config.yaml
n_layer: 12
d_model: 64
n_head: 2
n_kv_head: 2
head_dim: 32
d_mlp: 192
vocab_size: 8192
activation: "swiglu"
norm: "layernorm"
norm_place: "pre"
norm_eps: 1e-06
positions: "rope"
rope_base: 10000.0
rope_fraction: 1.0
qk_norm: true
attn_scale: 0.177
bias: "all"
tie_embeddings: false
parallel_block: false
init: "uniform"
init_std_qkv: 0.0773
init_std_o: 0.0
init_std_up: 0.0773
init_std_down: 0.0
optimizer: "muon_variant"
lr: 0.0126
weight_decay: 0.0082
lr_head: 0.00693
warmup_steps: 0
schedule: "wsd"
decay_fraction: 0.9
decay_shape: "linear"
final_lr_fraction: 0.05
batch_tokens: [8192, 16384, 24576]
seq_len: 384
doc_mask: true
train_tokens: 133000000
steps: 8698
dataset: "wikipedia_en"
Each number is 128 + 24 x the weight over its row's rms, rounded and kept within 0 to 255. Layers, rows and columns count from 0. Numbers have three digits each. The size before them is the row's rms in percent of the matrix's.

# layer 3 attention query, 64x64, rms 0.405, rows 0-63, columns 32-63
069:110163159130147103174159128130125170090140202132127137136143120107116148112113120115143153126116
078:141108155168144118110179144134115089118146182128172127142113098142136110153141113109133084145155
068:137113101122102140092111131146129061167119104127148105152131127121150105115120129159106123135161
072:143090128120156138155121082069106148124159079136145076119146121112117121135134112138151127143143
077:138141091131136140117145142105114185130160088177122134088132148158114077133146109117128111149139
073:085156133128161099120142181157145164075141140077105175111131151124120130122157108111124147139093
108:140130142109106116168098105130144111099086135142155110165087120131108142073102145127126139078126
068:155144113141123119103104133145088125165106117143130114117128116112171134127130111128123124144155
070:151082163131113128100150112103077087146143117114114142143111121124164091091124180151141135149167
092:158106142151136156123120092133127122112122121148095106121164126099171108120159141133127168114102
078:150110139163138103085138175143100082137090092163118147085150160183122108127113143143144100121132
114:143100110116118120133085109099131117145169178144130114092090112130110150156118111113133102114155
073:127094163134110135141117091132138094156092118093140114095083127129149124156087168139139130090124
098:126122110146126129131104137114122081155146126113139140151120092130082122176166128159112129150070
080:132119135123103113121145134139101104150144114160164125108142085118153135121130175126127090128157
112:156142100151134159084106117138175141163135145154156119147114080122095107137156103136095115158127
096:149142081104128169131164126148136113128145132091117086119141132143146137143122141125082112163087
100:142112179148124081110097108123116140145134074145095155139122154175155125104153125176135129127085
108:134162133129105153124129178195136105154121140154132150118126148109099105150068163091119111123172
089:140096148115132143127087132134082078154105095135084124148135116128175083107147135136138135146113
134:130130109129125102155136143125155094146093146137114099145106139124149157119125136141166054093108
118:077193097106067112102131127132149151139136139151159165115126144149116134108118130123123157139146
106:076094156115099125125123133110127110094140119136138115110131098112150142158151181091143184095073
171:177126166139150096175129105090132092120133164161142083119092122141140111122096159105127114098109
112:171079130154123113128124151099115155134146103125166127122160108127127148166138118118113124113094
107:134155155104122108132148086165056118138136153168108117174138139129136104119112103091117123127119
090:120100154100157145124111122110133133137108108137130114123106148090166110113126171074109137165138
093:165133126115097089138142174160110128120112113145136081137157154143166123136128154140132103116123
124:133146126155152127128124102123149157095159137139144136169135140100120141133158103102148069115141
131:097105121077145108160066111089127077131130119136120174122101132120113133113131129134119113136165
157:154155147102128160108152150138094144094113122137110141145157127187102093127130146104141114132149
096:135128133127144128137129155117055149128144114107165129153106121072156155097121139109152112102134
092:137142113145170123123146126135143130137107146176128151075160106153144141132131152112110136149108
085:131089161129117089172140132093145085147117139178155108127098139112130115139144162092125079102167
085:126147129126173114073144103127119124129123136134118127086152117163157140152112123134091143157116
083:085141114127180109164135119121126096177122135124117117159176129143098108130148138130104145127143
095:087130110172175180135146080125138127127134156101121108094131169106078129124151086136116164146114
086:137135111111139106147151145134102116102138125149116142117176104159124170130109129106130140150063
092:124128132161101128128134136137119097099090121103090139141074105092118161175095113115154145134148
088:137131176121148115103118116090139135106142138093133126133118178149119114193157081113104119128136
083:137129121149123155111081098110148158152158146171149151094116146102094127176098108146107110140145
089:085164102091123147144138160179087139097097103133096179119151111122103161117143131161137144117133
097:158113119153119120158133125118136111150163106176125119131133128101108126135095093163131114122169
077:100139098098130114122084111123118127167119146113134158112157146151098166113149111124048161145167
086:147120167142096106176153122162138091104090113150152084179156098128131112130100175132131108083139
114:154130153083134109163070119132133113128149083142161183122143120095098131078139150122136132125129
111:107096111103106108160120172110152096151106159117125118095095147093135080129131120114163120108168
096:130164133092140165114119126150116112127104123098137130131125103161123126132120127167093145134114
079:099159093139119164107128129142140163117128152130144153115136116120091171155140097145104140162116
107:103155088131154151103106123124147153153118157095142140125181129163147132128148110139094172146118
098:138147114113188143095126148128124087097141112123163157136129134158112098102082136114129127132100
104:150162156157120172137147150133157095130133117135107165131140130102161122116144117105112144157116
118:148130141105123133131097093144115127146151131115116111175121184076132103107087144157146139128120
110:144100147160098107134137143115128137144135105129185110162138117102167157133106142141106161153105
114:126097139156117121125096071124141102079117135149106125126142086152143179113168151118113113139151
107:111119156147151123108123102133164135117111143100123121135115153113136114108087104129097152145121
097:152175147141125152089076153155106142094146166128115107165147154122126125117123137116126124137157
103:113130107136130135121162085135136117132084144130141171104102094098091148113078158173142147156144
095:113127155137182096122172099105162155153107139109110141150130131093117103102129146123113129116121
103:067165134150132141151178124161128137136126122136080120145172136115088110114141125107128130148104
110:100126188165079108092115129139130148096117086125115169111180162146143095112147143136129141139127
093:101132096137159159135127128121125105111104114105115105089141129117139169135103111119133123103127
115:135149123095160157089133103139137167117127112146134122162171115133127101064131079149138140147124
099:135129086111116079132140131140194140108101142154129121124128158115122111105145123113117104115166
# layer 3 attention key, 64x64, rms 0.389, rows 0-63, columns 32-63
097:096169109153151129082136119102127144141152099105101166120146138183084102150148135113127139157082
087:136175136135089108180100103086116178137108141130105114104109130095084139162163127134124106130108
101:158107118090150133150135156152097099137145127130103083124110125115169138116073142141119129098146
087:141095130153041167117105121123134143141089150182146168121122126114119141114101115124136106115121
082:148145112207095164116117105099146168121122149158122138139127140110099174098126075115092114125099
092:110145131150129124118097112117139126149115136114118158115117099125069168132143088175112193101118
089:146162142106131111155147140172131075137129096124140095116180149130132123136154143144136150117092
078:142113145123085131153118115156081143113120120128155104152093133105129130114087138155150088118128
103:121089129106142087168142118152115115106123170115141098166112124085162086116106128141192118097124
090:100180141167163134120154119149131147127146115104116125081124178149107112093116143144085135116123
095:143116164136161119136134161144115123139122119122150096135068115120120104153112104119156144102100
097:109192127129137104108120151117153122087094109161126133111122135130106085117137133139107118130151
109:126075152123146136157132150146099100130167094130172090140109110118141084133132155127170145101106
081:113178093088191135122093136110134110169110142120135142144163119163133120114138110104133167148147
102:123110147125100118170159091143111146136126129112112096149099158091151089132118121117151124095120
119:143143144126147134145183127095101103152178103079081129150173113118141138103149132106123119108098
076:145106154089179145135088107129144170156100114105153114138117138082128150123110137165146135152140
103:107119174124142113159161116188101090138133073109122114135116162118126114168132129128112128100118
109:120103136114079131150138157125113138112125119164145103140094150136147095104116168097169078092136
112:114159170092138159138111109130133158093094125136114121151103155109166098116157132113172131104100
090:100126132104132168137134143122133159133128112101135118115126081123111148143159071121117141103143
092:099143133118129139164122134123132158136156115143142147145110093160128156101157167128105153112113
113:165107113119131116100118180137124139103091117116087130164167083135160122148139119085168161132118
095:157161133142158159089115131121114143114126134102093121151177128135107104098136112179143146107109
095:144125150115193104177129127155166104153168124153117101137117117129141153155118121116105089167118
124:132164137148090152116115183096178143095094131127094147109130165154088147139152119106113113143169
098:153108146098114102135144121134081132141118106116134146186153155102138136154133152111149101074125
123:121129119122128120098114155132104157125097089154117142126128149128134164147150142131096120094099
114:099153149120145171145105115091109117109128147095157138151087141130151108168122155109146177089080
104:106118154131080083096129117168138149142136100139088140190128138147129101090129116140123126114166
099:145144125145106104116132151126066119181110100075153149144123139174133151129109124167173100102120
111:123148147129083159092122111074103122129127146149103143101141145160112134104144107145117176152137
087:150138096134144125108120119109157136109157145086124152145129119135108150167116087129116119129142
088:108101105128183142106165120133152145158142118135135162070167140120139132149125129136116134159154
090:080142133161107128118147185138141096131096170144135121101129143120091146127143117124155091145098
090:145165134115122095089109126107129141126158110106108143136140111152110144151136113117087141147126
090:105129105153105137137103129136170157116106154128143124148103102129128158120125138107146090132120
090:114116100158136153138126121099171102128121134114130143115157134153103149157152124119105156140119
107:109088153096134159162144144186117126115110109149153117130138119139167095094121154133164111096103
088:126165106128153170110137139146168100137095114107074127113126176147091098160125097138114185133110
104:111155117155126118095130118136123152132091145084155160131141104181105144146112129134103115175158
089:108137169153095167144141109134168102127095076132130140123131156117127122140092104105096098141118
090:120141104180134085156107109109122117108153142106102142142107136129122121137138132124103099152119
089:119129094160146098086075130114169137151122158109093169144145091132107152182116127147116143156096
078:095111141149120115108151121157099129152130114108095140157114130153137131122110103130156169116104
096:104116118146148109163111109154150077121165096159129097103105099163185115137154162171087118117093
099:136139113161131128064112118088147147115159122109114145107142123128121146143125109099070143165152
102:120168087132185152109105123087158154100124104124117129138114178113175122103114128168097158140133
136:150161099162138136106099144097177131103103136090111147133152115142098160154121117126069137150134
101:139162095135156135116098083111166145130145156152107184115149113158080158117122096180090150154134
109:105139061174106132118100149131123159123106132134102119120163131145123120094175081130104145182142
113:104102135120115109172150148144130131138114146140091077128108147110147153094190133118131094092154
124:100134140137147127135082137112095080132173087171089138123145141142152136136154149106115115094110
094:161112095123113133142098089090143136089137131110069152107089109138167123119116124146152126138128
111:114121108135092105126124095148142159119148132086112161127156137133197145116139129154097140136085
115:125120147124115170142107145128131102114104088159105098109153122120150153162139131172125133101114
099:177106117126121121147155131147156105133069136153143140108138152140125143144096154134165111120116
096:096085150164114101145112145102130171135132164100191120116139157160127097117127118108129125140147
106:141132128163123133111103107116140122113171150088119099126146147132100166116113117139092144151139
092:126125133114137118174113135115122149149112070093143103092156119102112119136150136122110147131139
094:085090128094112102108119155178154116170114122106104152120108124108122163161116147113122096151134
109:116134125139108116099091143139131142124137146117148147098165103117107120163067135163093148126161
099:104146088120119141104172172153084145130128178084145145143109115116145137067126145087149156140131
110:115083115120107112173138127132139142156122144139153086137135134128120127128082169116151122161135
# layer 3 attention value, 64x64, rms 0.324, rows 0-63, columns 32-63
107:134100112122159133138116105125147142084188163121156168109136124154144087142121117079135113123101
102:135158128125124200106107112158114133119114127100116107133126178166143145114128128132121142138198
116:113107082185120131124119140101126186109143111096103149150103130122120120173173079138123134103149
121:141137150107126161102123157170075136115094151088145098185150158145156204137143110112165146135106
110:140146161151118107125133113118161155112109152174103123155155106152141136096104175089122143096142
119:143108137095117135188144137107138118137141124087113166096123116077148152130140089096157162139101
115:132121147101117109145138098134101125101140102159151174100139117146116167140153166107150144138140
106:117112120121113153142145120103156115098159134154169098069114138130163088117141138126067161101134
098:133148151150126143148124107116122123113173145143151136134176154153114124086137150131115094139118
093:129166156142104121151160118128126121129076161116103184139105139136144115161117171137118098096086
106:133118133111131083137153136106138121151117102104091149122108131162100142159136148115128154129100
097:114128128173129140092143124078089123143167134126082146176121132168120140137122135164165102158114
099:132100124144129113118133123145151144105099159159127165091104151139139105141091134084131177135118
092:122111093118182147127134158130113092107097145091139183124130083084155119164145174148117145129142
109:106152191141105103140174127134129087090135094110126122173177160140129120149126127126132136078134
119:174139093114135167122071164118104115177165113110115114124161168133139111105105133130110142133133
111:132145098097108152157129159099134132115142112136116148108117107140180137149109144202154139122079
104:144084157141134081150119071120131177135145121102184140134121180166127140155134104138116148094111
102:118151155127148119131153089159138123112155116099187108100121103103144117135139109149141136145099
094:107155153130097102139103103108103142120142152134146123114107123130168096107120127101070132132143
112:120153156094141143130118156102118132159166106146132119104119152104116135164131141110143070126121
089:101124131138119097100119110128117086162129129139152056163131085159115104126135159131128141128128
092:108157109146117119152144131104138112128175166146132136135112137132129125150105098088087155125155
113:113166114096149118122183093163142127126144126128141135085146169099119127117098092144156121114128
110:124117113149116112110208145112137126108114184118120105145082118132133088127152123134106133159136
101:147154101165164116102097130138108105110170125126134149100065189146149109120128154139130119129157
109:054094104122126097140124141146114158164117068144119157140143100153118110113114136156140129144138
100:134141063139140177119146141124134138060125125156143155161140126105101112120107105136141085154113
094:103104157154170134115142074145127160123122122110158113121144108112177113099136137151114137135094
087:151139149104142118099140102103143126101111120172141168149138138107169092102127139104128057136126
129:142124120117162103145121152128080096120123186105098144135132151144116138137075097144129132142150
090:149147145136140160169110111146162073135153168150151116122165090118113148116130127064110145096071
094:124130115128128127161171163146116104198064114115126167103130124124112131126066132124152127156103
103:192120140139114146146090123101141143130092179160113170112109113152155128140107138135143104111075
095:151097140176172147142146116162120102136106107118148166141120119134131133109111118160090146106133
099:107108147145108098147132137129143146128163097146142066142091144130133117115126104127159164139156
084:129115138141154136131057132082149120101118149114162122135154129143120108092098133107113132146110
086:088143120153175158124126118129145158103115117161132148132101150124128129115118146100108154113101
099:105104115160155147143109115141152135168126146148136114121136110119105085090104168140132145111171
106:132111153150134142151122135110103148109109152144120154141186144125153137100105105162133125131120
093:180131168148092125151124114155154140123113131101105110161134132091120113115171097148156137129128
104:171149156111134163117162126112115106135138162139076130125116083148165081160149141088120119154093
087:101158157092168127127170137100099120096109146116178148091124123124151135105095142154117159124155
095:135095129132103124108108115118139169126134143137154089116129121112137129088119094124138168109123
089:106108137158120163090095127107094171136116094091130129136140147132157106145114167157090094168158
093:137150174100118108124131128129163123103104102089134139103068081148090128094141162116152136143134
089:149129151112087099126127103114149113217122131142100124124180151116115117129139145131129173102106
091:159085099108126129167121106137127143132106138122124108056138167106148104131131106168143162113141
099:089107115120155120100120124144128093156160075100106152100131106138130126125153138157126159109156
091:110158096176134089171111149165123129131131148068116089096094158127145119159165111139135160092144
089:135118073125116139123116140146126204145138103113098106114122152117154111138109143129129123167153
100:109133125114091113144114102167150135118162136119171145158136132136104118141157147101120092110128
103:121157151154096083120134114120133156161155107131148127178093152153073097147110135119150073147126
102:145114149134138149158115074162162113082150158139130130174102111108134128136111123151132130119137
101:161161185138128157123111114111111122132095157129116087088134167130156108142107132098113168106107
093:119159125100133143102151177121153115158134084127131125177154131116088161085154118078138127142114
103:114103126119127105128122078101105114080150121123170105135157128143135125133177090143127083127114
094:120177126088128142096064114153107132123140138121083143132153103096124110088134127147143135137105
095:122126150098154160111155136069165132137136124123166178095147093101108121125137114129131134138106
091:143131134158111136112128124154150172128106139091155126156141150108174105121146122114155147147148
076:101112137151153134117138158082142080099129104149149147134124114166110144163094123137140106139166
099:204140122128108166149145122128108112105133159144076110135151107140133106091101132123124135119144
094:121131117116153113129168095102106106159147085110144107165177122138133111128115105122091144119148
086:157155127122083153159120130133148094127099130079145135116145144074106164100121066134153149098127
# layer 3 attention output (transposed), 64x64, rms 0.285, rows 0-63, columns 32-63
102:147111102093169139112110147104180102118156202112186079132110113130149108146117154099116104153153
107:106093125096109108171096087148144118112118104133143131133138115106119130094095147090131127109159
105:159134145120156106151107118099144100164127147128106126141114118131101125115079156151116116127122
112:075086125169104112148100147084154089130141076098135106098118131140109139154124135127103121110093
111:131072095122160133135126115149114141119129099118140098104103117163120119129157116158136147140132
116:135153096155123116076154164128143126110131173154122123086097118128163136109140119121138124142121
118:131104119134157151155085135139108102117127151133135135133152132107193115092112121136153128079109
101:092125138135124145082162137124133140115111171156139151127149158167122096120102139112117126147190
105:168113103131112136106130145159141122102106165092173131139156094097159127098110118089133141123113
093:112136097113139076088101164116108095091096138108109116139160091154125122144136134110126147126095
099:158130140140132089103097162101125159099128134122102101078109103108149111168111142143135137119154
091:161121137134097077144075074128127146145109106118155085157132160118144135108102145121139138094119
097:141155120107126133105176131081129122135095140149154127126130128150113138129165184123167079150110
099:116130127111169188139111135109132087141107142148100139111140114140139139121120177108081118120117
108:136143112149155125119120184137126162150102100125136088121108129145072120093154153098140169137129
102:102091139136095134130114098133161157096119138125149146123123120078153124151144143138122140080175
104:100126158114147090140126116125098161109132155114156133124168108133146132138179112103113141111109
101:158150081133122115122096147125126065142136163136108102155116115101122073126171120128142136125123
100:140139139110132145189107166124082060135151143118118125121154141142144116141154140049139158138175
085:126098133134122110118107083120126125099167118139126086161115140154124138124151129106133174111137
102:099151093123166182139135117103113158104130125124148115148152101117140095109144090108142167123067
094:135111154127132119165138099112129123134124124125111117150104172072150125085130092126172152158109
095:113134145140122145125077130140157100122082137123125126112117149127083136116118115115121094146162
105:123160133132128139134121157157145144082124096163132118131176121159122127090126145109084102139171
102:127122114129134124141097106137169107155096128177108167165140080112091129128115146139147126135159
100:163116132097110119140128080171181126120123160114134097096172093132140114140108124118130143165138
108:098176162139141099126122088138103117121147150115097117187132164117114111111160128124132111104129
093:133141125158115102145105098110114148150141178117192134131114160129129125121151094103140104153124
097:129123123091115127149117122096121104101109119118103152142141154159133136137132131107142150147142
089:101139102121139148131112152119113115141110096111181141180131130191075130119109130136183142159126
130:149148147165141115110132119163178120132160095093146121132146147087142133145098163067098105109121
086:153129145088115178091138166129116130123112113158170121094123146097118169121143109116159146114075
086:117121111173153129120143127137098134157152105131160121193137143100137128149094164117158102091129
103:115128126127096120157144081164144152137155073124129107117126127106144105140123140146141120133091
104:123143129112111156120084092119101131161192125127098123167146181145144109104117109082125122153157
101:152141118091137143120125182104140113112120161159147126148168094138150091119131122107130118121144
081:143137147128143146098170125169113119147183159155109115131129140131139134147081126168088113137131
084:154149127140113136117170096145134150124176113089098162143168106119165138130110125139138158098112
106:088164155144129120065119093128135137110166112108117098150119148162119088136148116132095112139137
108:137126155157129172132142117159149140115173131146152096113154137127145113139145121119128119100098
099:129131152102117117114111128083099130127145084131162123138132131150144119112133179106168105144138
119:104123163099157129167140165118119102106103070105131165106114161143117130110131130114133148057110
086:164124142135105161124146094079150108126154160154109095142112164140154092108099120124152152139092
111:125126125142124126117101156136143157092161141165150124163109127158150115105143103137157130118170
094:161107126133145125153139108149055133138157089154137157173157143119120152128124106142150115142097
102:107123102132135124183127156108169114155128119095114133104084106084110144078070106145121126133133
089:127143118163152141118176145119117127134141101127182139135132054136104121178148145141114115163082
095:110146125137119088092126101117154166127130112139162115119109147187112147145165147131150122130109
106:129192131120137169118113146154174152123138135141099092131073135112099125099133142131104120134153
090:105126122118106107144106113131123130122121128116141130129114107166118105112147133110207120154118
081:115144117155125086089134165121120129135102070116146158110171148164122147111123128123166120116105
103:086131098152114148150108159139099146130123146131122100128123112112125107081116120118128158154139
098:107098104085128152108152147151114089113113137107122107114170089106162158153114135133142145135082
118:121144124110118121117130148142101143136127185095126131150136150133110141121096103141119125144134
100:144147123133135147201164148136081142131088099156089146169139104163146120162133122160111107085139
097:131074135106160121095162125112145096160133104090150137132127118104108149157121148134117125146162
107:140107147092117142112097096158140148112093135186122138066108116134150143116112159121123138125162
100:144095157150133088155134138124127138131142065125157164089089141126112148129106134148126105127148
096:167129136163100140134150141106134111122168136132102145127108139100138140126073082114138123118137
085:133111143099136145121138129091078153138146089112155120146146143118106125139125173094143122110126
079:120119124130136129178078109102142078131145180123101146111165115082135142159138076130140174093121
100:089131143128135107136112130100092140121146091111123127146110164169141105160123122180129105134141
101:150130125138138134085110150125085113116138159126122124120142138180138157155081124132107180126131
083:125107152159123072136099127119157118130133122156138085120154127133108115141123159114128101129193
# layer 3 MLP gate, 192x64, rms 0.45, rows 0-51, columns 32-63
094:113124129159151126116086078124096128106107101115126133130161171170106135130121119109109134076120
095:182165140110114151107145147147127129129142135107142115175172092129094153141081114128083127144102
094:108119079123133135137100158137131126139131129154140148119096115146135168104110121142134104112108
096:153114152146130123153089151135136127154146109110086171149129136108115152176158094107088133138168
098:138132152062150164120139136119148117150081154144116164125116103120090145114082154133089151112171
113:116166098122212137137116098121113132137156174132111091126124170104120112121141136100123141125114
106:157146115071117129122118149058118136150107134144143134133099174120143145129104121107115130159163
097:121166095132153121094099140112150090165096161098157122134141112115148096157152122117100142086107
097:106101152109169150106151134120157106109129136136152169079165095112135123105106121142135178149078
103:097118092166164139125135114125139135111128189123144131124152098101105087144138125156110124140125
096:081140146148110117117157138086140108092177131090149119165145156187121152155138094122111118163121
092:096112138121092110148110172073163095107117117106161149110163107148131198119170121116125128129182
095:109132078117126124176162130123095084087124117119135136121163106120122128156187121144146132156089
097:187103128147116124153110122121104115133135135123110121123114117141141117114132071138111139148124
100:143160154097136122140165146083110123143118088132131188105132148152142159114115171105108123151089
095:094138125123109129103097061101126125120146114142113127143109190114110148134121157171122127150121
100:125176145111090111123127105132162122152131111113152158159147098140097162139128134152128118120140
080:122135136157109121155158142119134100139126074122140132073176152139123147104173106114119093133195
106:120132099078112166128126100116155121131124148107090135105126063121100094090116116137089136136144
095:168118108139106143114130115113151125111156141135149101127122096111172144132134155147121079165119
100:117107103118097137134159113113184106115126195162106081105111112088106082136120115172127129162094
091:124156110101098081086136131144114128095127123153133184157183084190073114129123135161134118143153
106:100129171174138107115106109125157122107135164087121125169165156135118131124124158097123131143156
110:159144137109111120121130112107150126082144148115158084066166149129147149133092159156129114115128
108:122137143135133105166112128097139134072120139119126163157168140157147178147154150089111095145132
100:126129131075143161144126107115130103134156105103124142151148144093144146107109121103108166125094
111:120106105154159125123135153117152142141126148135135090112104140122106136123133084077107186147134
107:114111111137112134064111158094110134148173102131106146128153133160143119150134143116103096135156
107:129162159133096147120117079132101147133171130118097142174068166137117164129111125143143139124093
095:125121117139126103133138122134160157072118093130128123101117136119121138168092127142136145102156
105:113118109149130104085141165162177098130124108155120146118150101127125144141132133132107091138217
093:146107152154103114142146142132151110140085119191149126143144067099110130126162095112071152116096
095:111150157123135148176123087128146137132163126095132164140114125113072154133174077128108123119115
096:111123092118162169097139142110108084145130105088090148087144139133142156113146117165121166096127
098:144141109107107152116165113125133062162152133133088166127146128117149162126085116102090143115115
086:082119110111122116174113110148113191142128116094094163108135163148074136149126117117110145146164
122:139082106122106142110141084104133117151171116183110111133087152111134149129095127134097138130150
101:135117140158120127092115122112149110110092154134155130144137096124144129156149108154111111120116
095:090101128125143120120147121123122128177102088121137144117109142150117151160120140116126153134141
100:137129129102131102133097149145096141110098137149121147140078111104105152110119108148103138129122
089:190087142138061123099129139098130118113133158147154116122149106116145150165140122179126128170118
109:140144135174139109111143163127145176122144133112104141136085121093093121159159125150124149119111
106:167120119159130109107147128121103113125154145128141091153189121154157121134149133117061093137124
104:162110158126141152168140135124137101145118128150107126111124120104096143117114118149109098112174
099:131104093087129115143126100125125110139139129069161127115118128143131147121086106106147133173087
099:101166142153123146114170133150173157120128132148171156131103150189080138105117116154113138115110
108:140154158102148180130135149102122139155146144142135113149088110128113153137073116151119110127073
103:110120148133122080130165132104115153137082114094139138116126146168130156155128168115090175083145
086:141157117176178154140210137130079149115147120091120140157139144147123110132139113128069121127103
108:149143128174123125103133123139176125116190123152140130137194138090106148127152100161075129118125
098:153124076140109153098094135117100134177123175089133135127117155082139129103125150155117082131134
108:134105131115093132140104077116179179133147154153165095128150134140149115154133147133139105165099
# layer 3 MLP up, 192x64, rms 0.462, rows 0-51, columns 32-63
108:107127122164132073103098113122090132143175153107119137163088160147112116093147120097132133086116
095:135168138153089110127160142153125138101146144142123142163135170115118096148085118130112139101148
087:142094123109141180161125199134119107144170136144129111111154137106123135146118106183119153114110
106:101156088093123106087183128103111112154118139091140104151152138137122129091106120133144110170121
086:118132158135144119163132128117121080157112143154144092112115146146150134139101104155130122125140
099:170113119152139150137124156156172124109124118177131112058139141147140139097120127139072113111132
095:158156132117101166170167165103127136120145137106083106165136153097104142152133137139112125108119
117:102113148123082106122115147164119135136138121123113173163191096133107126127141167137129098145166
099:106142159094117177076128119106131149110120135129108152120193127121107140128127121108150134131119
096:127128171183118084132053124130141155127136144144119153125127134064126111116108130120079136092127
111:154116139124184126165147146127103125151141123106138116121131121122078153146108131140146169129067
093:115158114135069142124083174119133096051132162103128131093138127137151122116139150124171148153150
095:087114140127136156124162149138123122070089150086139124164125134161108147152143083114151104124092
092:154116094109138117122128120180129140139105153123157113117146149094128132078118103151155114111128
105:165128145116132139121139141141126099182102113107136140134157122150136183147164136119126132053133
105:176163158144103086123168109129113113108171122149118123138103136121130179131127140127128097120132
095:089122136110111127109107109099138098152117113165144127110097137135131125080140155112158117196142
075:124108112123119159081120140135115160161099189159153097175101121144135099143099129130151142108144
103:130139132133139114111148103130095138154120128109175147117091149171130139122103153158173132118141
099:140140157117115076122142129130085146135108134107153127144140139125123145186127180157107120134108
097:095105185107091082128146118152154149121088119112151128133139101121102165145108184124158135151125
103:095132101127126186104131150085144154139086090130123151107082131149103130119097119132124163142187
096:154120096086134097122084116169170147142111138183118119104131138161150171095125178121158130101128
109:150152127131122095119129097138162124112145135162108127141125203137110111096179134115144099092139
115:119112134138117099143145112118127124101139099138147171170183116159180141161108121130131181101094
091:082148114156106125179115093125113098132146116153120120099144146094154127090121114125103123164117
095:131132105121117126116116062146164127128091101164133123114173128127123141112116172091150103110150
099:109121115140108141088086159124165098121122083120154082097119121136110124163158122146085132141176
105:141123128095147154161141131115129085148091125116127110129128100101160111094133109114111159117112
098:125119164135131129109110130167144146118162097114151117154126083107124163181077135122082094102129
112:134077139098160181121103143109156096121142133128141130139129114113137185095126153115109142120107
117:128128161176118159130092090134076133106143132160124141120142100133165140157156157097139115104162
098:137129130148129081112135118135102116110117160046153161159153124124153125130120147103165158135106
084:101119121158152111087143112125114128152106162135134117087162123136128145127159067158141144115109
097:157153109081124175144142134135135117160164146099160078135129096089086133190128145142112142123109
091:101134128093152177114088160126119055159115130087136142110149087106138162121135146128115100122151
115:148122152183133159108137143120123131103155133111134154110116124148148119171146083159149132092127
106:140116104134157160143164137123116139104139174150145077074121088122106123128143135138157117157117
093:093134085118088134066130113099096168173118149104141125128140086112122095119132125127135139140162
104:122109142106099104163149108083100090183126104133157161099136116172122189146153096137113141160136
094:142156141126129107110155144152131167111107126133169139132133078112129117110124160113122132162129
097:155130148153118168129106116167127115149107104152119086106132140056149087119152159140100100106162
121:144121118141166118111133123105101120139157107143083131139158096114177106158168167157134106111156
103:129134133128136149129123129145110165127133144103175127158096098131085149148094138140149120159120
103:082138128111102106156150108129137128165120119128116169101123131132085134101095109121113107188161
107:165116142144085068162141104114129135104129104139148156099127121166099154120150169113140126163098
103:160146190115141133155190147104134110147132139158168113138115142138085159136107162139118120120106
093:084138169146104094141142189130102160133118140062107150136138130155110122146150132095079145093148
089:116098105075093126114103132100113151146135062117171131112146143129120152115107160140153151145151
106:155143166131084167117138137123137124124152168189068159127154160154084120134154133087129108150121
103:114137121106145135129121112136129174140121105123088158153130121088138110112123083121118066156136
092:174089116152107118118103097163182136134107089133091160154120140147138165125138126095141165105112
# layer 3 MLP down (transposed), 192x64, rms 0.241, rows 0-50, columns 32-63
104:111101137189132154090138093106119103159146105144120120124130129120107129114137153139169125106187
094:119137148173121111090139136128070138143150100138101107097126136135130116138144098152099115099166
090:119131124086130105169161095131124114101106130125144120129136099117093111157156100089151132123133
101:119133106111127126036126155131152110144173155110145146164169127135120179126126129129122110155137
092:121102149130121083133144129134133132117155129128115113170136094139083124094129117138117128143117
108:138103151086162144143130138141151123170122071182138105141094084153134137089144115146117120161137
103:154086103138114101157088110139130152107130145163111141106173121144114094106131103080106107109119
109:143105072097126155140114131121131119124142121130119166151184107137105129173129143157131075141148
112:163138097144105120192088103141107134172145135117108099176061157126152134150145149115100105137171
102:089115116127130144169119133119112146104135074096108154174130173072131116101131131179135130109120
101:139111143118107094158145118155118133099120152105132102102097116104098184112129174136125109135136
097:123141143135080140137104176113134102124138088073152124106173132108119118097173142119154116158147
093:178123128152083127120092104117153149141143101169114137120119157104130139136119108123138122150151
099:148108127129124090093121140161162124120126182145149134103115131100152120116109126134121170109171
104:127132115166154123139137190117096190084119126080128149101122128109105106144099160101118125153122
108:142137165107115142127110130111173144148157139130135128170099104060128129123106129134133098131133
087:128184138149139112124160112113089110154121132130105087104107152130102130131130116108076147149140
085:113084109116084171110124104089149128168143141127145144158130147130148106153124125109086132131141
100:108117134126114111157116120131157123162119128134123150131092152152136154118085142117134098117178
099:141154141145113164142107120090124125145078167130123113112103161089157148113126105137147148119068
096:167117100124151147119133136187110153121128104086185104132108104174138128130140162153146119125132
095:144091142126152126197130140146097157118109077109133112092105169102113110162109113162098134085130
108:141120105096101106086143160169136150130162107179141103118164123098151139150098146146152122139110
102:120124139155096133105170098081103110133119106140144138121147155161117149100126120119142133148120
114:140119119152116129135170128141110134128114077131148176131189124132153127156116123117136135107131
093:123163166123121108112135121104162134160077067140128163105158130147118099158145143168131123106094
098:157123141106139115066152128121128106160128120116133111113191136180108092148161130086145124139141
098:146123126116139129124109092146137143185143119136096105110108145139113145131115171150118125112160
097:154119141117144116115120115149125106152146182117156114121145151126142151088162108122098152104158
096:116143150121152119073142145116118142120135072139120101139112133088117169133116132153177128083154
110:136105117154159127149095117108152116161099105118139111151141101090102180105092135102129117133146
109:116118119121112094105123143129094141116090174135128136108185116147113132178179139100127120131122
093:111088144086095121182150117124122143151144119128122102103125132100156132131154105165091144156105
092:128124120119131103195122143107132130120128115147108147157120114141120115136114146098123131146106
096:174150127102111157155123148137135124138104173145173137124148103151122157144120106124113124106114
102:088136124122121105169145133113126111132124096093099149132138159134139135135142080151119140091156
116:106184150153136155175145156126116128104095071081151154141157131123125102132182151132132119125089
098:083126132131129164162122133129156137131140111148097153097119107175163116158146150110091146130112
100:140131110153156122213108139130133145069143121118121142141130087096119127130147125122120117139174
106:134122134142145145120155116084141115094158133119149125138150160083127112142138103106136111114099
093:176128104137121105089093133155130103144120181186123145112122114119109133108099123129099100151082
114:135122110151119165154158119132168123135108110134145055085142123135130122115153137120133097163109
108:123075115151124089127101138116076133135118137108098093104138143107184141174156130166146125150151
098:132138159150169138134130161131112100104139124126100119123105110081156138137134121152080147123111
096:132169121129103127175118125133095144143112125164111134124127116118087143143102136140172106106102
110:127126119119108102143121148129093125136085112126143156124131106152117111088120150135168098112082
103:133112099110127130109120093147157096102131130148155092137122181142110094122174141135125126129113
094:099125120159152114156106129115120124145141117111080136185112115131118148101108170112156096148121
087:150114134125126138119190112114158148151105156134051117128141138117147121130161104125079139120079
104:151161129155120126098113096111130101121143166105080128109096130134140120146087089153128156164162
105:108143131147130131111109114132153184144179081136123127155098095146100091127147103096103086141111